config.toml
positions = "rope"
init_std_qkv = 0.0148
decay_fraction = 1.0
train_tokens = 906800000
Each number is 500 + 25 x the weight over the matrix's rms, rounded and kept within 0 to 999. Layers, rows and columns count from 0. Numbers have three digits each.

# up: layer 7 MLP up, 3200x640, rms 0.0341, rows 1495-1594, columns 128-191
# down: layer 7 MLP down (transposed), 3200x640, rms 0.033, rows 1495-1594, columns 128-191
up1495:486505477499476514505516519519480483497495512536513507462521477488511506511522497499458554459549482509514531443470506533498518526497482501457458485466517530477506515508488538490504484525500523
down1495:526499497512493516446495494494520537510467506535477550520509488470513504507509476505468495505529491515491490488477491480486458505498519476484536517463479522521520481514475536497504522501487501
up1496:505490459545530486531494514519459507540516490531525514510497535538496513495506496512492514497494536543474546528516488547490450549513473523526499504515480537499515502480463465484500499506533519
down1496:508483476500488531516537503518511512499501482466490502479497515507513494510499549502506546494508523528532547518520462471518481486494435551480493537452509524520534500435480512513474505491481498
up1497:461478533493483510480481464494536442515529493489501530494494493514493480464474543525496510555544484516500473468461512486469505499512522498484498517527503485516557536488492478457498473483469510
down1497:484504526478500422477528489505461502503494505477522520501505516472466500479481500488465491506467497473483563486509516491521538500498458490514522515505541496470518485472472502502470489515482495
up1498:560538507517483488471437478501516509485515514489480497508461534498513450494476485517530524490511470464437489479516494552479523460524518443508520471530477510483462475493516526490510477527520490
down1498:458509517511554524489514471489476516513510530499489534496480505492483511503495535479515504510515493493474482473489484513515501478505512472486529534471472492515486501539501472513464479512511476
up1499:502493483464510488485499532528513439535448494443452540464496464464457445536486502501474567512447416502462538459505501485497471515522506557519490515547479468512522522483511519486508524502516487
down1499:463519533507554523510470489512517471544490471492514472473541572537518500494519529518488496454492508495478526495468501485515419485493545514535501499508462501474461490496520509489528487526499507
up1500:541493545488482482529504467487475457516477452544494503475494488486518514496503519539576488506531519561504534467461514474510503521467502491502502513458465462486430465500537525480509525530486458
down1500:498462542497497489531500501503499542515472518539502517463486474480464501476482533474456464501544458534467517531543474456541469519477535510446463479551475423505504489506466576510488532453460491
up1501:503488558513498491485473540516509493482470513484479515511460485516484499513501542461512467426483503494498475471462506524501458538526468484532485513501532542472483448488506503489532505512537514
down1501:495520517503527472464520534468491509486513529434529515539496495487478470494452525501489502516518483513517519497496538487486528445492519494506513487507471499482530485499538508517529498451509488
up1502:492482500512502520493499460491480491485544504519483511436474514478521508521438522532545533512500483515526479456508462477538496513498479489517506497478525546478509506526495487494481477490527528
down1502:446547500519464471501548481492500498492522537471526495500467511526535521494501502522490472527482472484524496534516490523490480537530540501488487488525481506492529499465529495495506482501495483
up1503:456494510530531493535500473493496497521493522503480505504501480527495526505507513521517430481501519505555466534467494496497497521500466487518522491519472463528526530520531482537485529507499501
down1503:461526528464544497496479486523530507475444505495476520543455502513491478516534504475514455477496465492493501494512497479490487506476502537496481501473480471491515527504492520511471506503529532
up1504:471480494481482510513477457517507517517504516512564489541493491528512533501495497563499473467508535522507430476517497519524497471488476482480505495499468515451483473518527544497481495481498523
down1504:509502551484487570491507544525495518521486526488508493479539527476480503536458543479469531461499474480521538556504502507526491461522499516482499463532486492470499516470476464509548499499506512
up1505:499451544510493463501480499507517472507485494506511463485495519511513514505509497544529519548507552470489492470473473522474507470482502500489489469481503502486498497463527466437468517485515450
down1505:541525474484450429479542478515500506531500547537514498508494536476521480542531502498512490527480517537501498481516535461522534476483503517488539519531495495508479501514539474498524503498511463
up1506:513541501495508513483516518503474467486481493489491498529486478463505525521477527518487531526475498473483532474549512483515513517545489493493501487517487501523528472509477479487515501491502536
down1506:491516463491567537532476495483467507475486497495508499474511491500507488489482486468503468514529511547455461501550506483532483515509522492479523523518500527504529484482451473511542493487496529
up1507:480494521525514503497503479543471510535483545514539458513512501513483478501493472535498477498524465510488469490535508513475520482503490514508479482489493531513467517506470486548524500496503522
down1507:481514511501469485522458489489485504498478494517503535500506475441503507478494510466480502508454519514526491475525535489500457490487512520477469509514477480523507506505509419533509537491521504
up1508:470530518485495517514480507520457496536487496492512476454525509553470489466485491513527491485491502540507508538467512478478509528514458474461536496511454498537524473472490459526523488515481499
down1508:554533578541555522484455464530501502509542566505460513490530530484518480488477484457449475513510471542507432576487541504502531495477485514488491565519494496507540500507489539533568511525547460
up1509:459532465513509509509534517439550527491494496508522509554504511547513510501492468508494509515475515503517476506501492515496501518524475498488472504490496480491479517475471492502487494499551487
down1509:489484521508483500471507506524490528507497498494513479511526478495501523507503499470464470501453527516502476497488493500510456466482505517465486487491500462501484532501499504515461501533487503
up1510:497487459480516481431469509483510490444504475526514470532524479473543486480502486518490515479493493502551471482486450507482536507514556471518502495558450525501531531473476509494539495538482485
down1510:503470517507482502526494496468453466468535465514499498489559469537480487441477506483522516501507503531537459513491528484490544508502462482509529516489498479500542497496486518489508547449484485
up1511:510472501478491470466493523472489474491547486492486484535493470533483487505532492518466490501468511501471487466468525489498525471509458490494483523520461506524519454489497519505486470478509532
down1511:509474502537530498481491477493477482502499471478477504473513558432467496461478534466514550497488463531513451454504530507498437464508526505477467469519482479501483442530481518488472496522481539
up1512:513508504513461513471525479516509561494497466471485511461478536475507468556510533457492502542511512468471537476421552460490548544484470498498535494468439539470530523451491474489516454463500525
down1512:481452490488508450480448517517475504463511509474551481510536495478535497493467522518444484504548509490521503494527528514495488483486516545452484477491539531460522483485462476514524550443495505
up1513:500510497501517451543558504492495505493488509516505497480482474492507514480539487520515507515504483489471525493496481510447527471536496515479548537497494500493526499548499554502470483495488499
down1513:505469539527470543541572468522485518527542511518488484520492497480460466525510503502509532507453528492501488495524507498505503516523512497531542498467485503501482525458514500479499504490510515
up1514:476503514510493492463470459477490485561473475473486478465552474509492468523478549520501470532525484528499471476490441504489476496476564579510493526501521472505492496464507488509534436520502481
down1514:489477513483520551512491475490489508494489500486495511494547493498506522493508480519453461516450533526478489469503500475460512472526507555524496481510490531511490513502535480516492481444513472
up1515:474514531498485490487503523502444524498467479496454478513488491499492533482485514553519522528527482499516470491483480483488456505492479514499507499495469492516501519529521519517466494478531533
down1515:502510559470497491479509482535494476478529507454455438491469499483475503474494505514482461473489497495489513504478509521528530509483474492483552450515519499515471497530466493520525503488540501
up1516:514541474495530531505535499486538523501476475460482472490501492489503486533455498569519491519526505504495509500463528550518498491469495462487491508473498505463489517534502504506500438508472467
down1516:472510480511501509482493488499529530500480509522513509467494483493489543495487497502510487487488530517527479492498528506518474476490490527513523470493498518511447565485479509509531487466521521
up1517:512506492514485505464504477508469490474462456516510497489478515519535497496523501493508465466495509511521505501488499508455494520506488520517487541501475523516494506518500510492470460493471483
down1517:519479505466513488454467513520500486539519470511489443472533490514478500471516499494509460486487460504506473500496537525480506515519512486498515539494526481538525514484446505506506500506515508
up1518:498508471517499504475436493516513483503493490484476468524476525505507531492493507513516520486470486472464535493503507524490487480473473512506497526518537508528482492452521545479516469514523497
down1518:488520510504530484505537498506491523513491492492509507525510512479496490466474459498479501475508541510508539494496507559472503445515476515475509525529523506474460503495505494525499445505520448
up1519:512515521509512508537480494506530470503532488506503441518488529457478530491525502565509466502499491505508489535485541505537579471520518527491472514491478565515514452492473473545484539463483463
down1519:483548528498524502515467448486504486472491523496501523510481498519545490497478573501503463477530497464410523485524472495552524476457543507491519532490508562501488459487483520524532515480573522
up1520:574527504537514479498496519465531474510536480526493497474520482483495510489472523501464475531486473517452532497471444549486523466541537497510494449515493487531493499564468478520527531486507515
down1520:492523496479489509503493488493504497488481486506493504503515522522483499529546501496496483498482549484525525470515508485503529490457538478500519505508522498519487506508553465496510510478457484
up1521:510533510516508471495475526478535473498489493495543476528492523501469514491446513477461480481530506524515526460523508489493530506478477476505480512470518524493550499520486495476482524505545535
down1521:510527482490512508551466536501509454505426477510506488523509501505490514474550483512495533478490479531517456499512474505505524530532499513554507524488517489439451496496487453536506477481487478
up1522:516500493561468502484486504539525503481482484508473551477500480528489491530501571472560463499502499465554534535474489470526500542482526540546482478481524540493527514482518489510547541491502504
down1522:508452474516540537523502519486496492511496533493546501474478522454505519480514496489541507486519510513550477474443490500491533492486500477530555508522509513453510482532510489484506511505518459
up1523:516476486497520518502481487492512505508514512466480487495473463494455513465524514467493499490490494522491525524502486539445478468498505492498485511538486479499523502488504485506473444560541497
down1523:503468519535456456486494499494492502485450502445482494576503481483519495501533515516543493457523515519500485480500482518491522452524552536481500481510522508505488482509504485493497528498523508
up1524:521463511495500498479486518455492527465460501514567485507527510524530526480508512539472536482511496530502496508498478483455531531479511507508453545494519500472515517504481525485488498516494511
down1524:519498480509509468523508493514481535555490494501460570515505541466485522447518520508460480500469495502477563496506517509530519478471473468509507519477531515502494528464499460557549519487522469
up1525:526527475533538524519492489449493504526502464592520528503484508516465506466517468512466526495496532455515523462512478501513514466494539483528506492519493516523464466497452488483490465453528474
down1525:480526454526496508508549495494526498535504495513505504500518510509490568540429512496540471528536527521500480486480527565515476511473535524490498482499477543495469481474515495484549478508539497
up1526:467490514490531525508479485492472459502486513519505536504497503517499490534487545490541476547488494517538489490519534482480497470516520503469527494550573523529498487529466514469507487467533527
down1526:477478492517465467505484494489478507528519502466483543513502483474480504507523511496463519492498463444518514540511521504510511553519507482503502492498525503506479496513450477474459524501515528
up1527:526475519481469494505475566517468506481516529488487490511486516475496512482468493465510501468487535534498517522500453531520534485525503480438539491494490495525490517519487495488505515566493532
down1527:496519519483506506530519507497479525498482494485509525511529527470522478476505482519482476488500502465476507522511482509506500501538484486498523495487523471528496494487511504508477533498522460
up1528:509488541526500510452507493506521481515549526491528505527527539509485545499533481534557490451549483505504510509536457538526498534510465520502467468471521489555551502501442488537479477488513534
down1528:518512539537499478474507507452503510483513521497536508517482500523515497527536494476497480512495519519450532530493474519535536508517479456506496470477471477476515480520486445528513481513446510
up1529:524476514493546512520512475490509516464526508511492460511488484496530520521529517506495512516480488491494524506494425483446498504507462497494486481535480510511466521478511549496497482453490491
down1529:514475471497528515527528485466510494509482500471490505501500494507510518480480528474474506545488507486508513520500501483494487475512498469476526464516474501531509534518502496502530481506497487
up1530:471506532527455547496499509483467503547537497494503515492508532512483491507537487502516582442455428468515534534476527477451485488458504495508528509489497548509515471500518519527471508502479492
down1530:516548483511522504478487438540523508409450538475512470487502449487557496521452523473522414541578562531502468502549520505521546507512459522478509504530455443453487496501505481501525502507516516
up1531:522508500483520520500505460487518516504484485481515461462497526487509509505508545480470493479462487496471510455472498495522483561516469515511533494531502519499535485507516523499473515520493491
down1531:540547504471538511539514478512522518511497458473481506448498522483536497461485499491489496537510520508491501459466477532502465485490484494523511465518490508499503498489507534492536468497474516
up1532:527456464470498484473519513503470509439501466477484499487504488506520544514478485494507511490520492492507472515516533476492478459488555519517493537526460500491497537499519474479486513505515497
down1532:512475478513541500456488494533494473510484459505458484484526498494491503494512467469556515487516525509487485515534493524482514515469482481552505512496519475504465517497541455461492524519513501
up1533:470514528492503526460527493501532489490501506498487444525499483546498479490514507509488466442475503490494484506521515508510510553494538530508539489510511486510525513484522461493475498531469495
down1533:527520508501514508510479506478470493515517507476510511524498491515508534498528519486500483499458432505499508510516486496508484527476501486484482487494525473526515489497524480508492505509501516
up1534:493502512496492523497499493517516496507535488444499494533508502491465498500490531517499490499514480528513487485510470516482460504509485525509516517512517473519472457509500491532480477486498507
down1534:496524499526483512487501480490486516510509502488515500508479487508504506499520497488492526474525515499507487478495504515493503491517477507532474520513491461520531505501495503502506501521495488
up1535:475486457482525464496480512470534511500490478498490539474517480532491507452497496490470511510479513497543515490483495522488477470519508513498464517475476456454480512492487542496448490506503457
down1535:446513545451467503437482477504479532499490514519510453499490461533498500478476499484490464490475512500495494504490490504496508488498524462520516531525456471510498479497515511498500493519481490
up1536:487501471476494453501484477443497441499498522485468503529475508468527479521494547527537447502458491491540511484533465491482518503521456456495472565495499523482542467527491457533477552549525503
down1536:517479495478493514503459458485513474447479516516484520491534517475502455507429479568482467477516515477507472471487448459502581514538442462524512472438471509451520495442501481505540467538499545
up1537:502492551512497507506491494515512459478510503522476526491545527505518510574472479483492521519485491494519475510469506510506541487457497525484475521473491504519540480518482513478466461488514491
down1537:454451481499502463515524488506483508489537530512487505499515524478504502558504547482505505519484484507514490521529512499495492499508504515516486493491498487497511512482495481475505513523522480
up1538:511530527508514488490519466469566445519480510501509531477507480496528474466510524499481484513518477474508510522522506499491461502496453473533512505462556521494499486501492481489526482530483472
down1538:499494499502477494508533517452503494498492513481512511499461444473540504524513525523540483483486474483517530506505547495516500513512516545538530518501489508489495450480496453479501507486488504
up1539:519510512521517492526477495454520467501510516500532494547491440481517489467495512484473507510469529491513499479527509473505510463471498521515508535471516490496464478499460485495498473526521472
down1539:517551498490513485500511549542511489505480514455517537491487525487485521482431483487465494455528490518480488502523505495520510492522473487501496495493479478495488531512479482493466520521521472
up1540:531470549471459504527482539443488527488505503482561466465505429498517512481490527524499545505489492491519504492481514554438512473529518495471507503496482479553470474518498494491523521486510540
down1540:519530529525526514466496509505498511467489467512493487500531538523487508505503467486511490488500516530503480507478524557468527487454468510512532493489490522517535485482522511516527446502464517
up1541:481514493509511488511508538484471471469497511481486537455517484542495530529557509494506442494489500498471516479476475479510502509513499511504452487523490509475500473511496464475515480471559499
down1541:510494519452499475532461515533510483465495498503495513477492501538525498508511531454473480472492485517472487557510516518482495484461500533509509471483468504490535469500544502554456465521514497
up1542:521541510500487465438539523504504458511520505505533502504492539536498457469501494507492455506489551512498507518509528486489520490490547473495445507479486489491529473560508513497508497532537558
down1542:504501538519493536538549498532545466508515474483484500460524485482486497472517444506463533500484477522505486490510487491546491500507547511465502529487513524524502481526528488521497484530480504
up1543:530500517479538508476480525520507487520486479496477545500541524511533438502473458530516523526521460506502485511520498474450528465493543503498530486487521519511517480493500494485531471492480461
down1543:496532504509472505510583489435495525549509490534534518510494482506535488463518513482487557495492497497490466474505496453485484472497484510515494481482524511500506541503523479528570504474484481
up1544:516490511485487499512496523525493471537521500485518477468474520495476490531486499482534486508479479498485544506451508513493504528441491504471475518502481484528515502523528514497535530496511509
down1544:505490509450546506472483492484492498542495473511533503502472465449494548554468484505486487484496571492573489515480485528465503494462465466457502529466492498495497530512495490501531510505497499
up1545:492490501511489473561445501510490524539512479464498519509505536496534450497490531524483469497517514464484556517470493523558464481535500430504446520494486455480474549512541506475498507527523443
down1545:469476552452509511548488519508539520455504515511442506558531539490464523496432427469541477527490447546537483472494506508490498538495537514508471453421490456464473486491473509460468542443456526
up1546:461475489532542437526516506501534469481515502509537458532503515523547524493504495510516469498498515485503487501526520494510482497499459491537499515473495500489458518529531565516514534479455488
down1546:502473475509505497415535514474478518511455494491487540520526476511507526507511496479516510479493514492482490503505476485490486510505478520515518519523464531484507506492478563500510485525473503
up1547:481520522514524526518486493490522510512464483509511486491477545465490508519481497508515510508495508469479540511499500498488524490523502473472508498482527500492547528529503503500478500519502499
down1547:514499518501524467489479508509503489510490490498504495497520524477553450539456488495491514517521553495477487504497516491493455503499490507482508482546523511497501490486512498494525490480468465
up1548:499513475510515489528513559516549463521467479501512497503486484488477553498546523535502508503490489499524510493498501459508500515528495535523525512486500514508474518491513497516486498454488515
down1548:496489519471479503536498516474495482507503489532474547477503514501524520491496452490514488503513487456531504512495533492511516476483532534507511512516494498533524494505476488478490494518496488
up1549:526495539541538531484492508500460501521493493498489476476502452463483507475528475523524501519479532510481509518542529500509509479476530490497480502508514490481495505503505466523485490525539510
down1549:517528519491497506472522480532485496518499500536523513493459514445466513457500506484494497502547482511494502478492482516522502529491492494527501522527497497539491542477482532489544481542542510
up1550:531489489485471475506502510523499534478517527515501485531518548510515479487517512497493476515484473541503495492466491485501529520534519499493515478507510496470492488515491506501518490465500514
down1550:487493508502537481468523490489516498503475512492529500463515531488523494509502507490520507477518497502478505496494473521497520533505468493521565540475488484482473550479520508522481509456480537
up1551:459500475537535504494489503514526492475523508507508502514505542455474459485459531507495526480514492510509478492467530481513507520491498569492523474492469503489502512512496463504525564505538517
down1551:489520470499499516480575486559531508501476521530538551496512520482465444458467479483472539505457532550462479536524525505495511549491460541486517531486518499523518456520472533499514497509522555
up1552:493555474482514532483498489505472501476537509493523538495527516500507530564489502484528473464503445470527479470498536496489550475497494529526550473470504533484492499517487525513547511438495461
down1552:494533469509440516506519493509516508525515509533506544533511528550554523493525474539471493497513504529502529489511507443507542543502495467490501494495471515461527480494575509522546525482473556
up1553:480519527512501453509548477503494482459509521479479492497502463518478473525487496501476518494573461516511505523459516526523515506514460545482497450454549471494508467520497461505508485489490503
down1553:490516490501553463481489483541530559517478460476517486452489497465498479479531528491498571515513510493457503473475507476487506484446504505499510489542515480477515473481469515494539520498493495
up1554:501530455483465463496493520450472511524529506526526496522490502500511512496463535500487524463498486516560483505510517489486504477547541472463540479498471491500501536511541491497531495493473468
down1554:461486483473548489508514482544519508522495491538522489478489497528526480499469512481498500501492447495464493469495520508506508489478479465484500483510476508460495496490506466540510544493481520
up1555:487488496523541489498503475480500502475505465524475504488505472509532467501494493497514546516536476470499465512519505492522505473512471459518505485511523492484508542461547507485496490471521476
down1555:462472494538497469493536489520499522512461486492469489499554435511490483513494472498515523493547552517516521507518484482507520463464487506474501495523488534487451522501494502510512546455511461
up1556:532501532519474481448529497528516502502453549482485494515490533525487482500482544545576501472546482508499458479476512499535458564455464514531543469456516511504515530481498503531538513486485514
down1556:525532484449444450481477384534498572514425522553550514486507514542492492475456513510512500520516514474462475487487496534540492459446440547519534513471465472473506518482426501541465497510534493
up1557:488504501505516519489482542523487517507513501496485512478457514487488497494515513526477458480520491489508521510483521498491500489503504484492519512482496505500476472490507482510483495504480504
down1557:490497499484507514484494533481528485529515502520525492489505502490510521492481478509498521505496500505509479504510501510502498487532506477491508512495498497508502485506479498522537509509518506
up1558:500510497538525524495504510453496511506517515470510495517521491494480498507474515532488512497515475480491501482516498510506531520455468462495494467473461495497482520524464513480512494541515521
down1558:478467508490482484510519514526530502515531506525504475469469501517512518502529524507464497527522519482509496513505519489495471507497486514494502487496544479515511491504508533499506480504503488
up1559:486476463477509494482491516519507501489478534448509497486484502491482477508464481504508503517498486538537464457510506491503482486482477504508506498513479522486541479460560493498480461529497507
down1559:497489491498498515527514491527508487497531472526481502520487494470476518507514489497527498484520515487528501490464509461487527477486502476506478462523480486525497497509510498538509520509482537
up1560:503480475497478481469502508497484472505502502492509577493505507535495499482498473457504471513528515468523503491472514482475508521466492524496507514497472442478504520487485528537492509484480531
down1560:522475504527509498493469473501541520501497520535544496517511474484519516518493488509491500481469504492470527512480494521510475474542475502494495517452507498514475525503535483502491496494527491
up1561:510434541520532537538514499491594507469462539473498452473513515480484491478519481499500504529534516515512478469510497511534512518513498533508528513456547434527485507520484548513483506567522518
down1561:440499483479464509511495471511489505525505461462467477476502489497525503501505496549502541499507481456534490498516448470539472530491454539465468457523480479538442468519494498534482547483526471
up1562:454493486460502516489500481502498493503484496454497494510500520541507520534514497494504510486469473491522479519504502483481544498454474508504500564536429471499515479512498500465499512476513506
down1562:555493510480505524536509547518511480533525524519509486505510492485469508510482496482526510496517483502494502527485543523512504504524484492476513485525472528441490527482489483497470490508489540
up1563:506521508505520537525539515526497491440430517523522489511500501512488529518534495506503488478476477515499507496498480481498521498510512509519502523491526521534528530454485485482494484516516493
down1563:512493471540444482472512485485473512515495465512525490501510514492485499485544510525533517515511489502480470512521521477497528484541540510554504507526456455531424546466431511467474480533481517
up1564:467507509519517513505472485484530514513459478497486482522494491491521499476481503541506467492521466493498493497467488508506524505470509514505477493482520549466513488510511509494517493532485478
down1564:479465496492498478512488503467515547481495497511468517504511514543531462525514523513526550505504504516525521517505479484499525495479484488493489483485500504449490528469522443551488483524502517
up1565:504485478526500494486491510485499489550521474478539442533495479481510490519504510492500511457514480458476574559493587472473484510463509494546528546494514487480510493536476487468449525532474521
down1565:500544476527444494512507483490476519517488474496537496579461511473496460529450545499506487517495494445519437517480532512517531460494527481513504517501475490502459513465534523483498435479489504
up1566:510525511513537552478498519507513474516494518482498486500498517517520492474484483510467529479495493462510481513489487518493477487491521471454512531487509460518526497499519489523473529527487514
down1566:489485469522479502503506517484469513474494522495483500458483504485487533509487500530494495529490494490515498489540487485496471487506485508515482493461512499537536524509509535476538510500487475
up1567:517488456481476501495474530484514524500512492456531507505496469522498447475477497495492514527507486497515504455459475457523492554509456519526525505495499491501509495520500518514494490467512488
down1567:534503491498501481516495483505505509517496499485548482502532495478525482474480538462509515522541535469514488519524500511491525533479530497512543448520551494505472517470544488504486487500474489
up1568:515464535476528517480515486515529501489497488487537441493480534495460478476518463534476480516514507467543536481480494468520484502517481529490509476494508494507518527524536547512499486451505493
down1568:476463537497518457471567534477460516439524517454567496512530506557486525482510490528502508504471471515535446506497491499484519514465468521528529516498467543512517492539536493480500507533528526
up1569:453537530495517501478491495529510483476500512509522490491517486475474511521507501517464481515468490524517493518508515465512513506463525576489500481462489525524526559484517483511487530450528480
down1569:486505429469517493489473482565523460482487514493482477435494533470482534534494483478502491482501480483531507493497482500520472527491499492453481521505504447454471502468493510532520481457499527
up1570:474477476490502495496550503460491497538493502512553513481459445503487526489489508562501540465515482470508477495503476514481494521494489507477545445526495483496515512558474502522511497505488522
down1570:484502491517503477536476509510540505487524511512499519471493496506498514486522469477489510489485518485498473499461513540474526545487510507492528517538501497485481529535495503511521460508498508
up1571:490500521500511491463482529493450488527472525508506489505496465516499464553515483481490519530474512522510513440537505495528468495510496492497476493484513500508472485516455496514464486503480513
down1571:437436459512483475505491531524460514525498548502492496513524508491515546486512494487525520471485506517477482501527453490477481490483485465491531494498514473487553512445514505514506525482423482
up1572:503447479451516481500465524526511498533479482443521506522486454534516489517546482547545513505493477531520545509501544471500508523501531518540517507525509500534490491506503447461503519460493500
down1572:499475471562526459449531534478479536482486504470492530518551517521496510505555538477472474525497477525488495498499466465570452524499518440461531483486472492556444484470466459503531471517542503
up1573:534503512502456498476485516520554486509523505499487456537511466488504443516508490515525454499516485494481532507490525473513550475519494490467483487502466505518530527464482435510479483584499484
down1573:545473485444505523510503522536501523508485497487506493506489523495524465448487517498484502507513462533498500504572542513470512495525500471449528489475483533553506490509519513512481502497497534
up1574:522507470494507579557523544485497489490503478470547531486502495492508476553454499546448505499470543560473510479588536481492527516535496500510514500487482446491456502492492469517518527533533430
down1574:504510532488471603503544543495533536535503456477510550488466470476502468525469532466499464533520509482498527502535504520525481472516454457513514453504518556500461523508497484506489475454456471
up1575:506489489543449493490540518529492523467475477485485531504456478510437517525496502484507498490494490477536471549540477484471503488529524487510498507498487475493507507451491480492509477466522508
down1575:487502568482501543524467489501432451538481528506501484466502494495514491510538528464530504515513555527531517484517471460481501530536502529479474495564510534431517484448549479503519449501498501
up1576:524472492483519509530496522515472466507470500505498493495506498484525453519498510552522497533544491481514474505457524456451503476465516503490529502495463487505537541506496512519514473463516488
down1576:521545529495497512502516479510482514487507496499495511493496498498484489506488534534517479504529467490527480535534510487478505507497482521498470499508497497510499521477444504500512508522516511
up1577:501507540500479501482527466515506476526488494541484466514524480479537480502479511505487478513520517527528549534531493473514485497473502532522514536508467513515520498541482502501541504459498467
down1577:508512536476488538499500504492463520497516513510479515493517528506520509507458503499498471485481535484545446545489470476487510522461510505509513526507522510492492482510530518504539499502501468
up1578:483493495506542538453476506488470540513520512484504481491478507524535486534510515495513548506556561522545458470475482520509520436462470533475453536545510531511523489497467493522513511517562464
down1578:550515469484494516479513462495514481527511526514561470468519492521474527498514524513543529485520477477450509477510550489480520469559514528521463509519495477552517459505483498481491487514499519
up1579:503490521495477512450552515498522488499530496523518509481521515505496521523506483443500516452507531516529509511483469505511511494491521513529487558458487516510496501547504451493526485501493493
down1579:512495465520545466499500482485473525502502458483508496533464501500489446493528513493466486462528515498514485511565478488466503503502518484515553500490508483491507515478509462525496479503494465
up1580:518473489504497536503491483511474498494513480476504461536460538497511479511492502490479510540505501491555474479513496511522515483490519484491511514505456503501510512505514485547514514501499500
down1580:474490515502469520491543508488483480527509516503498471502513525498504497535507497467490517518521479501520468499508522513523540483528502491519494483514497515514487517488499496502493500497538506
up1581:517511506494533504522498504484506485471556508530506532498459545476454437489484488493536519458495487490461494457483520566510493523501536484495512517491463491526488504498524477501471488493505508
down1581:463502492463517513505478522491471489518517484499498475463489483548478507475477504558486526511489484535513499529483493553478530545502513505516479492510483519478472495473495444492510496492487491
up1582:510517538495506538501488470472478498538512487507457530476513523482505539493495522548499507517493483498550502537431488538466494458526497499525535489466497470527514517512458468496462490482509478
down1582:496485514470498524497489487485508474523511508561512511529529498499521498536541511500509495522525491515488504489500499488479483518458493525501513457486497502489459459498504506492435464558489518
up1583:503503436481470508506514489502464474527485480516517508467508455471503461495519514515511492467526509496524500461491489489534483472444530456534521489509542512514484494474500492467502508509529483
down1583:492468543510548498492489510508490501538491491467487496510508475481509481522501486498485481488502503517505472458530488503554544533482516515484526493514517472527502507501545501502483520536479491
up1584:539515540549506484481498502521449458539501496489487524503528451466513478530545475496534542534459532475509470515501462472489515513492519519504531466509514517513509493540508505463534471518479473
down1584:457467522512509488474549464528477525504474494529488493535475535480460482519528525506478504491514496476477463472520517509494528512444513526497506509499501496472505541517517516485473511517500480
up1585:499473470495494476486498477483500529518527502499517486484509494535485491462496564510474496504503502482513450505511515481488511503526491495531488524497493496499528466488483501494437501517494529
down1585:484508504485525471509515479525458489530499484470494473497483485496542528461510500458511522521473438525519478505538510510472512481489480505462500482523490526536555528461511551525449497499521495
up1586:523496513481508480501463500495502560495487489525464507473452527494467473499483510493525517485462514519480487519498531518516542489512494496502461516509539466490472536503515531513509495542521494
down1586:488505523516517518505475551482499523525472545492423517461489486487533523482515506483539474477508489441484494507525470508477482490484514479459516507511537472448498539493455496530521530506475485
up1587:519500468449481505508498517483504533436516528509446519468497489542507482469500471546501512517480497547537476523506481484502538519493472459490484573490494520508485491481514515520480507516499520
down1587:511522476514473450493441477492451481552514482529532477504548526460479497499537510489519532445448513512505483524494497506560545516485514512467481515500505497471500537581511528479510500472536470
up1588:510442491510517523498485519553497503527480460471518478513490499509493502445461483522529502460506438486522484510534492526504474561515513484438514483483530543506520503499513490468498499478440524
down1588:473503505529517504484514497511501511512442493478484463490457509483497452507472541481469484473500498528515519469530552466507575518509490507506468463550518513503497483478452498520503471445513549
up1589:519459484531494504491540495496533473475533496491498491500501501476495510444452478503502516546504475485466501516530481445457482486481468510446509488474471507496551480524468490465447516490506496
down1589:534474495520493542538505503503517478490546491485466523512510540477494500483504509489509501523514483543461504527486509488524474543501483480523475487513503483516508486491488481508516515460492503
up1590:485526491516489496507498503489500484487469495502500519530505496483494500516497488513498497496485472525492524488509498521493489523494528495501483492516503499482505521465514500492501527517526492
down1590:491517501493495507479518509493483506506493505512485501504504482486515497497499482499481497520498502486492512519486498506500496510508491510489503484508502500503532493483501516509481502491491513
up1591:516531521525528473476507534490525526485471522464493512488527470466459477538495490529491525527453491510468460476475507496543525500498520528425487575451523499487495489485537532514540459505492503
down1591:522465530465518521507487530521485511492506508457522506509488480513479485504488517557480526499470509489508505541500476485485516499529549534551503491500504508472511496500504483550530501513474502
up1592:485504508496513509460503514475503469550487497489559529474519507527498506543490497483548450497461511531512488508519445512526533515493481536494530524475478510520524453476504463512453462500501521
down1592:475493473471474493523489540541497476460528455508462463476544530480558550468521504469500526489518452526504506515490520522508514502507480532479526518507479486492493554524528475547527523512464495
up1593:501490483517459546547488493465454494512518544518496511493465527495480541489540513508511502455485470536540462547507495500476519512496511495500474483486466560534459492515498525518579522524510449
down1593:534506486501486529549517480445511485531522496500539472520485532495496485463538480510457518489472485497443502549477448505486511516488509484517467519465497508452482482519497463502485505490505492
up1594:520518483462514482458509493480521480457506479531535448467495500486494530529504480507471476504487500545509487483522521500504531493483512530539471515489467505487502510483448521471495511529516506
down1594:545529458429481472516497517528528512487500472525508493490489489458473485518526537488492450492490497514525490520502543528515491550481489535522465517519514495477463579505498428459524486556490502